Weights of a small transformer language model.
Architecture: LayerNorm before each block, learned positions.
Training: a variant of SOAP for these matrices, 146M tokens, 4459 steps.
Each number is 128 + 24 x the weight over its row's rms, rounded and kept within 0 to 255. Layers, rows and columns count from 0. Numbers have three digits each. The size before them is the row's rms in percent of the matrix's.

# v: layer 8 attention value, 64x96, rms 0.067, rows 37-63, columns 0-95
# o: layer 8 attention output (transposed), 64x96, rms 0.0834, rows 37-63, columns 0-95
# up: layer 8 MLP up, 768x96, rms 0.0962, rows 0-41, columns 0-95
# down: layer 8 MLP down (transposed), 768x96, rms 0.0962, rows 0-41, columns 0-95
v37 115:140112153117149172120156175132168160133091119133145120157170113100129129093147103155147130108106155133130122118137106158144156112128157114160116168111108167106131072135085125138157127161128130098116082146132133163109123114129207130106131130110135141074149113140125154141158130121134095122
o37 116:127133132151121125136146134094105093142112119132104164123139083111105143185140160104175107108106117121152138170141134117141123096129099159165122107157124133150122166101172120131099139110090135177142156140152144110141118135121082110133135112177104156115127105140127119104136176199146133120
v38 099:156107163157112111115115132156130120153072138129158124130107098076096164127112128133102115148109106100153114119129123127147129128133149126146082101101095173154157114139140135128146130109113138123124150119134121113092187135136141073073141148110084117102162096110136117130120161093121131187
o38 111:102123112133163147139124125112157150109141108093116150143182141145135126146104151105180111107157147121087126119149117139127108114114096155114172122140183133170135152134128116095152118134104153132138145137077153103122115129112113171154095101120187114142123141155131104123121109181161090092
v39 102:086136136150120127165113110148140118159107106136103118142136136134154142097126133107156128085092124144094153091128128112108148144144092098106118133156148092113112122123133178082097107153106152107148105161147139130125151134114175114141128086155068080136169143160166154090140153134145112124
o39 102:170104150081156102066129146113122152119152148106128113137142130126085127150110089108131146147142091134173131120130113185148141123125168131111144114143092128151153122151144077150137129097125147145130159076110124143086097110169092141134119121134143168102089141096108109140137136124116158125
v40 104:111119109127151125121095156157144170123134110130160122117113142106162114109120103124124145141115094153068109124122162130112098109131105167147112141101149104122169104127128126081161101124139081095144118142186141163140122110129099158157155121112129184131130084105133147163122093169152147107
o40 113:132139160107114127109146123147089130151169115138102131144139129159141125175138096140124123138132169093119175128149123159141125100113151114119134076143093151071131182149119127144125174124127098182100117105136106093161133134155160101084098149136122092138121126113152139098134143100089118146
v41 113:108127126138140119136109115084112092145155179117190147179124175140128139123132130156113114150136115097110095124115154112097086089102119180076125109124154138125149158144124093144084127159124104109092094133113114137149127142161145144142122118123149111151146135139110082156095128113157157131
o41 104:147155122133126100128141118188152156090112102106110106122111099133114104138114118094105110112114167138114116107126113116122143188165128088141158101122086109120143124140155146112180132103155146155151132124131154149138131144131112130139168140112074088131078134084189136110147113117118100116
v42 099:133110138162150108128125137152142157145123117143131124105112078125119114157116113127116163161083128139096143159149150129144106094146120107086209140112155145097133151162091173138112147155129124155081134109112174090121117096132094151144140122108142151084105136134147147149150124087109124131
o42 101:117151134126091151137144112134114091124123108096117143176148156123118132128130144111090083101181118121173111125122122136121150201083153162149081136122103111141129129137147125121151077156096117127123121154162082139135145131156139109114117134125123112196099137171124112094142141133119126136
v43 094:098144125086141139119111106144118126148164156107123113099108154147107136155179143162139147075159106114100134093161137165098118098123093139123094130142111096103167110101109130122103116134123104108114115086155118119136157118112101128173148137086117101110100131181167095130102156112140151140
o43 101:142113128145121134094127132167102134085136118154145140135113110131165097081089110121118136157110167102160146122127111053129112117125160135126150085078114154145135135169162099167135151133134136108153114121135134148160094136152150147136132132167078112184130141095145151122132105120146153133
v44 096:129078146097127121107111116094128179102134122103124117164118131087131161134134135142130124114140112142129153112114155118146155180093136095170124138142109141157154093087106106159146122135142123145130133161180122141081121107157104122123084110143166163148083094141111113148125115129159162169
o44 101:099126117114120132168149134130160063151146140129119146087146130160098117110143140127118143169121126115162127136149118123135123133128124123113149144138178133083137171104132128102123135114110093159106087123071117133167077155118120128122115117090098114077180110075140132105111134140126109088
v45 096:134093123084133110134111105090088125115128138073097105157138120110119123121124150134142173167153137106119093157110127120139123150101113092116219117122142116136161156113109162138097152114103118130101101134123157106129104148158138109121157157123116134154100122131121171126139135190157142125
o45 108:110159121129109123153167119145181145155140135145147149074141147124136140121132134133096099105132107169139150115152165095147120138128171105148069136147118105156081100098129097151191112148123114156147166134140127139159108145095113134133139126125114153095121124103142115109107106074096108124
v46 110:144101123098094127162129076104131136139127150132126146083126101143153094126155171159125098141100125130152125105120114166091130113155093162132139166147110082166135152101088088152133129153109178133112161127071129151128139139141123131123116121152125167123140131125094077133115113128085143135
o46 113:081095119135157135105108153125136146088101102112145139142120174102084114077137145090135145124123124148157122162094126112164121161108153135163109085118160122091133111149145164134121145099166096154144150133145130124106129137087160113120138112113133109073136098146139144128151166114179107125
v47 104:139122135088091149107128118135142115135126126115138130158124104113081132107115156135132094122086097121138114111112144097149162073114115086125152132133140083143108118132121158151096146107178103193123112141130134149180111103101134135141093143089137110148188176093142146141136104135129137112
o47 110:134117118160131094152139119104127142108125157127138096118087117131156121110140116159134183120147136119128128133142135178121146183130132169151142139096139149126132167126110122149172105174097117135133139111130175130086154175150132118116101090175114169106087079143153136109145118093129099141
v48 101:142152157116131089157105122169121122120142150168078113133183140126121109125162099139139191120149122123133084134130142110117105161156115166100129104133110091123078089147116142130141148133136087109109133095147116088142111169124117155129152096148104134105125125143157161139099169141123142159
o48 104:132143122131129139126120142100121139148098116110125126127087176114143149124111141122145134134087123143134170127180117151130179098112161106136126109134145144106154151144146124157119112139128138115158095179145103139132150076151116122131132176119136118134102153104130099072141087096137182056
v49 096:103114091117134126129113108156137119127152084108138124097142114165154134070125170113170104117145149103129164137148113116134119170135144152144058137162125140173127178119108130139164119122111139102102131144117154136118107095135126109138126114087161119134146131120121058130147140119089118172
o49 101:114119137133149124140114155107134133107082154174130156118138167086113101133131094081090090162098131138141110124094142163086156090152122113122198130107155158079101087136138116107111148124129145154136126134091108140121126175107151138138111135148086094121135114165118145134139130151135123128
v50 097:106111148119118117102137121133136098154099147146127158144159101147160123088140151144124121102119144141125104159134126141102133193157162133120157111135062097126135125138163163136099087107117144144144135152111125115083127143082151150107119096129106105127107130140072137147134191103169122103
o50 096:134090125114127142152130152110123167103137141124113157126094140116087145131148132147146092131105084138151139099141065106156133099123124117114101165116202164155093118116091127130162138159152185127113148095122114147126135130136115094153166165129130127133156127110134113093138122142142079105
v51 109:110111126141109101111141190077111151111107114150136102138129160125167168114164074113139097107118124115101134134145139149129103154125099118156119100130114163103089146162124147095142136065068158142127148138122138105154130159122128156104143131151109126136117121140131107121175168135097155126
o51 107:179109150137146133133120059178135111143130139178105124141137149116092138135125166123166129112178132143127178110139130132108152104132140142114103146118138127144162104106163105104070159143118165097146126127139122138112120121133134096152122124107159140114168117100132133157092145120140083178
v52 117:153124147150133139131142141158136145107132124115148163130113089107100113093108143167101104113102087139124128115116106133136089155161086169090114141121130136129145112111089169157153094141156097122163134120081142115098105158143116139118131144133118107161153169102164154073161152157150091140
o52 122:112144109117156107115117116119147153148113139092136111155107151128139185155105086116113105150129127091129115119124119136164142113071133076152137135108178112131108163154140105101111146145099107181143141173170119141114125157143143095139123132144127143077076142129112117152084132112114162130
v53 125:119130187146061136105134105117167138113111119123131112167097117139110136136148168144136089114116141100119137132140090124136156123122161145153091133155118126161119133107180152121151137129102121138108149140173161117133049074149146136157116130155127137117134094141156116125132136132135088164
o53 117:147102105108191133130140101115129095086137148138096126088147095104143123088117178102108139115124116133160108152165155162127134156122105129121150101129157126111131126133088120157112128145130164133131108089074130128107182162105133112123073141143103141125150150124084129092144141138159148112
v54 100:172127120087090105093094107134080154091133122130106141151150142115136145143115142096124149110167117083151130149110126186093162152141083151149112170160139124109130107099100135109117116106136111122090151111112167145160114111135130142116093106077112136137137145159137080131147113115125136100
o54 105:082111123135131123118108122141148126162123136124133130115099109127118139088119142143134127138125091173125162063138124081163133152128156115110151088117148138127147132142142149120122140126113107138154109139117091105056137148127158090142126098161111163148129056117167139130092142100100156163
v55 100:103169150129128084111118162109096107130128102098138138124113114139155132097122112100120162071162132132142092089168144124153104129137160082089110178098160152103147130144140126130133115138138108110156109173164137125130152124108099149143126132085085128146160118116159128099110106124177110111
o55 100:135112143120129111128137145158170150141157168153109124122170081128119131136121110151153096185104142103100174125118088133061150130095123159176141113136116095152120124142137133089131129098111125108101103087099113132155131126181120095127123151158132153136081133133112137161127099148121143116
v56 082:128125108147141106144116112161133094105156119140118115185104124135142076145100131092121098124082129126110154174121122123089140141135146124124130119152114129161111142158128140076153101117144164071121128120147136118147117171113119162097133116124104084175100121157134182154119119129108107082
o56 094:146158145108133168128117133144113129153145111127112170129119141136125125175139099148114156125167083156077125102107136129139144126140079151056112138120124124103121114084131171155112148113137119122122140085093121115084139101165138133188124128143156121137113189120122115100139135105116157134
v57 088:126126145139145142109134155148124079103100121134088132142072161120103129138108166140141151114125114087143101169143145191122158115130137139098133139133137098104134113085163141105158180161103131140133167167149143171172122114157120106176105126114125122142150145107146136120138099127093114148
o57 093:142125105087123116106103085145121146175121176122161127133154122141160106101155134095124111119134117143118133091135110123124127159124106136131126116153143148146131146142123170162151110117143142112136114090085181107119168141115173126117111084111113191119121116161137124156104163114162148067
v58 103:155114115142156132139109120148161137123140170132172131105143125131123109124102097149111120156133126117128097111124149121104149134143128121159172105109107098156127111132142133152138071151145146154177128095091100133112134200083115074156134157085121133115153106130135138147191143097155126133
o58 102:093153140148131133094124141132120140107101113105125154151142149130166107136191141119112182133100152130130148115162121161158115106129121126111093135131159128124138157150140103104132155164127110090066153174156168119102133128149144148100159128188144130138117142113125117108094102167127082117
v59 099:160112121126108120137109139160113122128153111138101148140109087115087126127129120073093133124141147072134089189129123166141149143138120096099140137085118119170148057127105131129124147120127123117147184146142136084147119126111132167121115071126132107124146137164118125105102105099146110121
o59 107:102181127102127164124141110133124160123099167102141106108136131126167119093118129185159102131128075159116148083113124096119096108134150157132111108137141126101126196107113130116134075104119153172107093128104109133130142108164133114177113140102160140124107138150113125138102109154127133119
v60 095:107168137136158086146134097184174131152127110132114137143127121062145114169108113133147157154101112121207115121124115135133090125111136138115167128122112117123108155143097145123159147114137148124107185145126139121119121132091156139093152085131088135158159122119137153121130143096127152109
o60 091:163109123092097126125142150090122133116092119100138145148124150184091162091124157133121163100097117132072156153128131124126160142141106086115066083124133135116160132133165148128139122128108109140143088093133140112099102098168139123145107129132150102122124148190126102161139121146112120123
v61 100:151106092136097101152156162139122165124126155151146135074131178109117124105130126149155169128145093151090155104137118136136096089102150131139164118120110120133080117120114132131102093126131144166137090158145141181123126144089105117128115105131110148132137180112136173147116124087121119084
o61 108:118115157136133144105104117111109111123126098131140098150145083159120107136162129150135106121147178109152116130135147105118142137142124120159071181147150149113162147182132108150117162169111099097121161102163133113121089108177132130126153140124143122103114074106123076135152114170141118144
v62 101:107137117127076143139126110175166145108103178156134139119119122148126121109137094116127184073109116150143146151162149107099117124109111092089117126167111118114108127145111102143117112146093120093128136134161115115105148143122103158118121081101160111119116120120180089156158112096171134147
o62 106:120116142140145097117108149123103103137105077091105114119139120109126103112105126118143091176126139116145120100145107162107153152157159156111122146108168156123146156149152158098142121139164118142083105115114162154134096091158104097152145156168082080141135144136087127083128159130132147121
v63 098:104142104119101158127128132077149121091143151139153145096104111147157125130116110120163115113079124174108130140133114165154104151109139082157077148157127167126173105127102094151129115122133075122143167143182116109114136118134103125125157103095153107115127148102111146172141101130153135130
o63 107:136129108113131123121108151162100140130139093118083134140140124108134124142140091155111146146154152100141150117115139107103155063144120172130150165085144120130107150101121170125130153094147134156132061140115137164137095166103096112120087175171133116112145103165110112115120172134134125119
up0 089:107155086079111113166119129113145130130128154147100167096134137098116109111132102150144155152136110130160148123125111138148145138173122096145108107122104125172141146130138124108113174128152096122108164163108149139096123088130088163177124131110146136097094143078125142170127168139149164098
down0 106:141147149125129128135155135122110128179169069119157137145130114089097086107113132141104136138103106145123119151126071178130114147128116123086145157170145132129143134098113113184160118128112113127115149126149138120123102134123154108102148174105067111104137142171131177144141123168113137134
up1 090:132155116091184103164084101113159170137118143154135157138148103114130088140099119179118139149124142126125107151145081120124140168121149135089084086154112179148128099150104116096116087137151137125134133131137107122093119095137083102130126141153098090107156116152138134158134145135137133127
down1 091:116112160128148125126125127132128097109142139168125171152122113141103169092091117115122125109103112138098165104120179118130138147072108152147146099098135108108154111104132112120124126118138141100096107124140110157141113118167206135140181123121115147104106157158099143099155122143141113069
up2 094:130102109197133148139177148102132154145099151118128165158093121126176090140110111135122080105159130148137107140135118157088112131146134123170080160129167123123160130143104090109162123149124120123114108107146120165096136136116130174119151127102150106116141119156122087115165110154141104140
down2 114:159106180121162106108103162074114121137173106122108105095132140131134118141142127161102141092090144140166095123146112068093138112100114113123100105136142091141137141161117167135150146107199132111103133136145120143133160167115141133129107108112120149117107116113097139104103111161142120157
up3 107:079157160137159099135122128123111105140168108115102175155129121147110078092143119145105141139162149168130136151139153167128113123083138147118124096106168111150102153086147144125136118103113116123101094141176130110154148154112122164105145135156122108115098180133111124121144138146083105160
down3 116:127097139143117145146127182096161103132096084142119106138100151126135142158098106089146153133127139102163132146072117129102175145183097134151124127139104096146105084151116113175136127126125133128093123102113122145132116093107130149140093120125147140130084146142143095123088104145163147084
up4 103:178113163103148121095151096126108079138143179153163104119124074104087126151094141108132134104132153116129123098165097094116082111106136073115133099158125118105146159134136109182138130148131135137136187111128126128127133130104108126121131108155118121125143119106124122100109096167157148113
down4 082:105133113138104120136094161097122116124126129126128156116199149142140103092101141153122120106136145170171134114080107134145138110143128149136136108139125118123143084114127078163163151130116066136130090140061126140103133111148137138091153124135123129129111097085102091163094107132125113106
up5 103:116141155092118140084148150125099116147149119109156111154155105137128105139127098129107113085133111161105087094162122155120158114135187135132134183136145111134175105138105151149074146129125148170139111119145110156150136131122120082163122120124146119124109130118162121148104105189142083139
down5 114:116165099138118130141118129172137120118142097143084150129141147118158165096132155099139138169120155145145144160124157128175094134174108117132147122108153163121114088127140150113165107132113096075131117107136144101121132080166091105117122113149093142129093103109106173121093125082113134116
up6 113:144132144176130172141145156109142139128121141152133107151157115138124108092138110145090146110079137129161146146120101095112126151104144117066073114129153125135161109111082141134096145139158087144119140146124151131111108127203125133138100141187102116138109154134115114088149149113142123122
down6 102:158115144120130094102181105095091125139132102144149107146135081170142157109153123143120137096140163117132140133169153115132101118087137143098135106110154162126128125150100142105136177156145145116147108127152111164151131149153113142113093111178133165124125137137111136180148131086119186150
up7 103:098162144116092162156153104144134161149121113120129106100130106140110064123117101140150130135133153079168113107123140127124124143133113131105130087139157121092129174112127149132123139091159086112151120168133102151106124132139125167106097130149090089081109183148112118121118134157094127088
down7 116:107144086135099150146134126119116107149151183124159150099095160130158104099146136157120161153114126070080095136149141106087139159152133126121160099135113105131116136091120142163138105122126103143114109105109187130123161110157142136174144157121129104104148134105111165123131094093160115134
up8 115:150134117104143055149145078138163124115074123103146097138088145088132138148148170104115137157135127126137113135194167098120119111132128090130132138140146124103152175157121113100079135130136142158136131123169140118141118145141151110145122150161129096132104156142119102136140124130155119078
down8 115:161138161132136121160112128157150081094125143139127114110145120147131131106148120143087112153092141093109169154117165181147137145131127096136120076133107138150142147100126150114145109116128152142128131092119119113139154137115130174095094158182143139096126153153090140102104127076098090164
up9 121:106131144120104144073141132141171118105145114165105085148170103123087107162120128150122111150090145172107106150150122144106084123135101177127114081169144110116164130126139145087159155145076132136097166123112123140157105122141136131115145095117115136095131111159100114123139105151111156129
down9 119:142135132113124157142118102140155126130078116094142149124143120095120138123113153123183113140101118140086136131117111121138126166108163091131118112141150126112181112131149134074119117143129138067149149126119139100130109155154154150109140100162184093084117110144160187114163110144131111098
up10 096:117170141092151170121140131180122138125133152098143155091111126141151096086120138160131146087099112140104092093180112134124161141125102148147108126127119104135118165134049151127138106115118139132147142143188124122131115121143102119137175154128113140116152128158135147102116149113094093102
down10 106:125189124105168109069126112141152129121089136130115115116136096099091102103083123122152148126121100152095095110099146141119137171122148147116141111138144140144066161118102155101090158122155140119099129159127139094125143148162135134158186150095122119143139080120134122149125117126150116118
up11 094:121093115119123112161141130159114115135141162093127137079133116163144101142111150099093113116057103146157097158140141093120159110144112102138102118133132140175111145095099099117159136095101111116131101112119126163122148115109153090163170140142155159098123133128081159136150091134136102132
down11 098:146149102108143130110111139119182084105101115112151126129153134087110135110116103139131141148141105155108122159116125173166105121081134156116138132140134114121096131129156141122074108145158143127119105137123137123119106091130082112078118099117123136129140093180182128116071157119135163085
up12 100:104156164145121143133128090095102131115164151114149135135113109154147106127133106120109108155158116113140084089146132140168129120130092072085146119174068134084139138157112125127148151160137116149125152090156145143141150147149117151101117126131103076104116093132124134147118122139078171117
down12 094:127161143141119133093138123120126125137133152173116143081096071141126155167101120121102106170080180125138114123129138114089139128133189085136140111129130143152119134144156152189137147163137145155126142117120158116127130138094111152130165142129121089122142128114101087107125156116099164156
up13 099:142098146123153093107150110125136173160128112127150102123160142138160133121104094093130142146095146119111184115129127142103168158128127154120084188105120090132146138109094125155152165130125148102147141140109154123135108121181164076117113095128122087137116111126132112108137098135177133162
down13 102:109085099118160144122163176121156112148136094082097139096151104156158120114093102111068120172124157173149111125123132168108154111147146112139119107138115134117130099100178091111153127130087111140127124175160133127090123091108118130133142111164129153115134136128099140133125095143154134124
up14 110:133115188098107122126114163151118140139112097099177120178151112108102163145105128105144141115093139096134137155154096109114096158129154099129115118125146141076145154116141142145151152115155098085154171107145132163171135133119129102115147140133086133092121133170101114101099134130100144103
down14 118:161150121193139124162149144100112129104156130131120135114121149119149149138106112077096083167147144133106160093091133120123160091137135160168174149112170116111134153150134144100096083095130131095118144137108156139129101145086116108144134105179146117168149133132142141114109128123103143142
up15 099:107115130157113076120138131089129144155126097148108130127098090150154134110127093117139144121111072138137172112169132102085171135099096150087158141132141125141121156141147102152115158130176119122142114114117096142121127132127144121082137134122157098087073084134147138100123146078135135120
down15 088:098128154107183154131135125137116117148158108161143100155139147119144082128127139174083129119121141159156074124151096116177135150114172098142123120145121161161159159126087123128109100154127125113111109092138115081105130091132105106112087140103107125119118157116114155130104180124126145123
up16 093:108136080085167176150106156169135129121116153159131105095142131111107086203102146117136120148132106139162170154116124128109135130139101102125119114099144126160129152117137076118164130125129182142110141183148106136115147155104109122129107137129096105121089096114142116111143128119142104117
down16 106:111148124119128146144139104106077112105160151156131108129156147104130127122162096163160115111154099104120088137105089138132117190146149117138131165072163143132165141120096147101134102121100097117123134095104124158105134096094108089111107125116124083133130108094145112131133119112096076123
up17 114:093114139151137140109097144146150120159163122114163104090103093180117070095128104132098113140111140153132107174115100144157109105163146140122127112122170128149094123157108137102101122104141159126131130090117133111119132071121100171157110124137095139161148127125168132139149136162168141147
down17 093:110099111130119090107137120173156115145112149112110139110103133133073138167112155149146154109097139126107102133146140098092142134161098118146105085138084152113146099125161121113113156118092124132115109145111154130150059140150134124100125119123131102099148110127076135130088103174101128081
up18 116:130162156101097155132089167128179102127089083096151144121159117143112131128182141149114167141106104179135127108136144127157151108157130114131062090155147091118109121119135118150132154111091095135103109144149133141123131108157125127133107114155092124093100153118136135134078139141120151125
down18 119:104124134116101136077147120118141160132095136157204138110143181148119096139153129143105092109097107115136102113147127143119096159171125141150124110175122141130132126127125156097146138116132123139125113173124120107136159116147125139113200117106114131134157111064130101159108172138134109116
up19 124:158121106115129094124118096171104107129135126126144139175130117115116129126093127120147139092140121104133103101131201111174150137144121114139117126150113112128079169146158097150157123152136152129165153102109110103163159132176121137101103071133102129110082153133102089162126109128118110144
down19 144:144121141120153103095104112142091196142134132105117145105151128149129137129098131118180129114148121156184158096095155076150127127154124116131090147110121124108085157154126109157128135137139102125094157100134146075114121147117146145106137145147138131141142126154078088128123120154164086155
up20 081:121142143121129124120102134165116148109106135120123143144111124137093127135090172123153164146132122126139141142123145103134126111087083144126112116139085122124120156133142106119102172108094133129123117160125182144115104094199101106150083112120113147152137147137176104098095070178117100150
down20 075:151155099156116103127145077093110119132117124127120104142116112106148127098152173134139114112105119087102159151134112117150143082101105069112146148173139119157137097117132157127121103136107161160173099096105140165094138172138123106122111159150097143114141104107156147149151119091125163123
up21 092:140133169138100087149133143149191134137112163124150135151128085102107095126137138138128154110131133101130131148083151136154180116106114146156156112134130132168158158143155157103171139089133132137098133109097112124135095064165114097114122092138134113143126151130130088116101166128137161125
down21 080:108141087121111139125124111128133124108139139128119144097154145126141076117106151086115141115150148143104132135137195111090113068121109159129160165094111112088137103120149144144145111145136169078145131107121126136141135162126074170122154116134168102152133149132132149173136106131175136103
up22 102:155100167157152165115173148124154152110178131152143107083103158121139115109159132109122111163089105158142099108141166153132134102082184104137106122164155145142126127171136108168150121149115130117117101120126088143132147135096117139128151132111132105122105150090148123142113072105139140120
down22 087:133102116139144130159114162106172176093129117103103148088143164128101157111119167151133148144131147167135137111123151135133131127091140115114138062106144151120183117182138138140156115123134159130127161143081078125089107125150154134153132109156133116131145165093132087138115101113118123127
up23 104:132164136092162132161143141169097109158103130131118066152098094149113171141118125132150107134116131132138107136171101157094124109062159120165134112137158118113113139118142151139124103128130132141110131125123106133133133146134161121122090163062133096138075125129153114154154171134110103150
down23 083:111076117159133123142119146160105132142115135115143133108111165151093133174081137107143119160112124126154130151087105135145138109136153121147111146174076167171143135137134121083126146147097075141140123158092172144126131098095112098112145137102126102158158093163138130089103120143119116134
up24 106:153097143104143110121124128126137091165096147101088159119075114160117147107145162160148142129159124140134088148115139076160102169105114153142123131095152104143125138147181168125126142111145113121150152171151104143134149137124130164134083122118109077131107160098140106134158125120141158101
down24 101:151155127172071168163111165113139120112131121171142144138086133094142124143096129148108120134102110084107153130149127140143159094067199163120152131149102160139153115110091135184132120129115164127127142114122117118124135115112119145154133132138125101158121131140115142147092127153094113153
up25 100:124153100132149117196102168147117137119125069172127126126151120107094099151088151098093144116119108192138136129118128158128130128150144155125107129094162140130136142116141075137133130148137123121102125147088126104104137151132117156114104154127144161130127169118108117120175064113131097131
down25 111:119128094129129131145120084186134102132111156097146138148126169157172126129118099129172110129149129122124120147160099121127100125088131103161169185119123125117169150114150151146102157149140108131145126102079161163102135120123124107113118124146111132163082122103167148134107084098106139158
up26 103:151084104106126116142099107098100114104116118132130128090140114163108140123117136093071134116126137114158130121076113101085123103088120141125119128138132119165135134141157141144153137114122142153155185120166171151151164118100127145125147141154102087111112117181120130143193142137109090106
down26 120:148162136127139142120089113133121165110099123121101107129161107130107116166119165146104144140191113108134108113075120140106150107129100126114163101100140171124110138140135112158086130145122130102159152126123099159136100140112094144134158117113121118170131137154066129115174131191099107136
up27 102:154147128138071144174159095138117093142149129112117172149136125120130143091099117156143126127156143135125102113088124112153164110151123159132140142123139131192141184098121143127164108114116130152107121100117107115142131139159156129128075085117147146160092134150132145143158121118104084084
down27 080:159095124123130114096110177131141107173086136097100115129131137143098110153124131166105094120111105149147157114114167112104117095162138115129118152149099135130176156187113121131123101100125151162156125116129171103140080132124092157143174154156135119106157148136155145136125155169121120144
up28 120:094109153158123144177104125176162101148087132115122137129150112134106120156143096136107132128084097107079145109110164129148129164183112124093163107152165127159138143159152104118091148129101128105124146092154090116149119132126138146135149142142116101119114129122072092125102153122127116091
down28 118:129079114133095149086132088132107153116170143146144125106082126098158161087190152130153155120147182133124095169121108165132108145125122107131144142117121099115080119112124135155122132134143089109100112100101159157135137114120133119150125114108117179104119142148152114103148166114101105119
up29 103:166116105116128135135137131122165108122131138158155094154155128109108142115115078154121137134109119135092065142162135124158066131144131180152117102132140104116137133112174128168133114107130099129112134119134108151105079125107135094113110147154130120106135135155141127065109126160094188143
down29 094:164157111113148115134105107170158130135092155100134100075133100106137130138120162158096089126103145104135097146124146147139149150167121120105138098131107144125156132099126149095133142127119145090134181147094111151197164124135147124133140118115114174165113188127134105147146106127146133147
up30 096:139128129088127170131089124138155101091126167145171089130155133144134132116123125123117105121148134137137143132140138139126155131157120160146106120091136111151130128107110157179118109126155118124069145153136114113136131148118121188094100082118167107132079118201141128137132091169156145140
down30 102:134156165132098098107146116152096081113127136114139122125118111129110125130150113116162130148092180153091184145097075089111147133104090139121131135107151143113144135113107161132158094127116141130150166105111151146106129115064131098113104125083109118106146136140131143143153127085093088127
up31 100:156144128117111138132180129134138157139103173102134142142084153131118168079148111129130140158148166114134134133137108095132131170144152093109100146105075142157166155141162144126129100121164085103145156150123142117137084120106103119139136094143125120164166134137080099075117122136137140117
down31 086:113119120152165101086121157144118090145122118117111119134144193151113103157148162142117135089147109100121131119160114147127119065142112141133140131147152117124139136127118113074108188132122130137124082112142148119114142166174116155122102143101147126094057121116112153090123141141104147121
up32 080:119172149133107176136094144077106126122095101111138076114158135100113117116133124156094135108123127154105121164076133087127161117114132110112105138175126115081120112125149172090127085133133149111088155116126121172141140145124138151171131108146125145139140127157100123129137075110131135155
down32 076:109110133175182089158140141127121112147137134151132137159137171132154140148165168142143157134155114127155115138164084111116145157184123181156134145151166163163130130164139122130140120151145107165116112170129156164111122160122114135119150137115161113101138150144162093125127170134126151142
up33 095:122142126142148132132093132142091196100134123149145100103115122162112112113118159120134146157116120181125157102110107113076153108123103138146092097137109165103148157139107150123167113163152109118136142127125130130122180167099123100084093143132135142085130169135143100143160104118131086138
down33 089:112147100155123107107138175161129181091067121083106107102109125120171156104154119114113132108120168149110107088126101133139153159152073133138131113122146166148176126116127110143149128112095123112156121138167118158143145139165146145174114117133138150165128120118133123120099115116099099132
up34 119:137143122166152116094101126127093129131160108081127093110138118130155149158153132119154103142120111134117151160109134098119174128129130169120151079135173132149113160155145055090126107193143146130125150153149154108129099069104141136105131133103120148127118120136158128129159129135109112158
down34 120:134122074123131102157125139128119111135110113114135145094129126139120092136137106161131175079143107102100104138119131198130139099093151180119132108150096079111105138124144130092138184140136131104110114145099133135105116154145105170147164122114182128104101126126137159132123134130162083130
up35 101:165114104121133143117113158146105124108073144105141104166106066153144124118132128109127116101125207144127087151123141068143177110149139157106121106118149137101160148118095078113139182142139140130128149089114123127117127125108125128128146112140108131117098131129135101117126140154121182119
down35 101:118184151128143129160109100127145114105139106108133097131123123141140158082106135124108136140077108116103161158117104118132174159104191114111113089121150124115113095131108172109129118115096155133153138121133124156108123091136134143119185150089096177163128116100148121096106125127134095156
up36 076:136104130171088142144159156148191136106153127160095127152141144117134073139148148106103134128108103124146100131124111147187159147112158126122109128144118151169178153129104154157081136129154129122140121109129128117116135130172118149131125132090135153135123094153074104132125081135087123107
down36 079:120130082140082123147102106102075118135107089148157094131116080105125109116115136107119113116096084124119150119090113093131154114108130101126148116101132122126143141083114145132098144125134121097118146088163112087107078104147082084118111132093101128122114152105085143088124124127120101113
up37 125:095122128078090162152107136136161118177111151104119069157128145089088130123141132090106104163142145110119104097168138131130108129143133145151105150146135169146150133145152113167102181127154132135131133119101152096116168103156084134135086145101168104125119135101112115119131110126121128108
down37 128:072089152119114097102168136125115128128138124119139117154076125108134092082124130180136145111148099133121100112136106179145117133114128139134129199120131090122088113083121132128106153130152123168128124105129123119100151127127126157154123146122142106150142085135186145092143168142123148151
up38 096:120143104134136122140087138185141136132108086149123112124145120118109140131135138119124131135113114126113164119133136138150156100147103103122101109124123143175113174114129106147109163138124174110168096158157151150089109164139095126133103109076082146154154155097129180083151135087102146104
down38 094:110172175143127099130132082146123112099101121157109141124151146093141161144138174155123103153188156157128093159136093139100109132117098107152158121104083165138113117175123134131138159115152131133141117097117090138120116190106117132110119133128163142131120093123152114116128086146146141153
up39 113:113134121129144123055128153108156125126132116138162104119130120141147130148124128117118124115124112120122142094125141137148156118172133097097110092145128131166201119121099150135086117181120150146146156096147110210098119105120129130155159120129133115126109172089103130129138157108120118082
down39 108:110114139082134100106084138126122114121148120105122127129079132166067133080151117139147156127157115143151150072137093132152152136128114124147113191127154075123090141076121116113152119137140125152169138139146109114119126141137142133118170128095124109149156076122123130140107140137124083117
up40 106:088116093108102140169138108131140182134120121111102147095146143121112134114134134118083087097181105137108094110123139130121110122148159118146110154124104169095139148156088119084117085121128120117102177094122117165174131157124134183110128147132130131131142144140172117109147106111154127159
down40 112:117175115140132120128115172099110112095131083172119120166145159141166146102129121132166129111085157136142111129131143155151123118105056140117143159151121099091117153128122114151076161159090163136151131174082085137115123141161117140116122128131149105153126110136160138138119142143116113127
up41 102:152125125133103134152130115113111130102152144149134142121162107123101117190108126079151171125127145144108125137121162097144124143144123106137094113173093140151092126130150156139148131143080165149102116164127102134131157145117164116133126141089083139155117156170073153126123139084147101084
down41 074:149129131127119120123126144084113142119111157136146154110105113113155117115119120198098111100158097131135154109111122156145123137111105132153105138114151121187129106134096137128152091114164132163093142146112148153132149118082108144101152164136155067143158169132170144085075137117122141128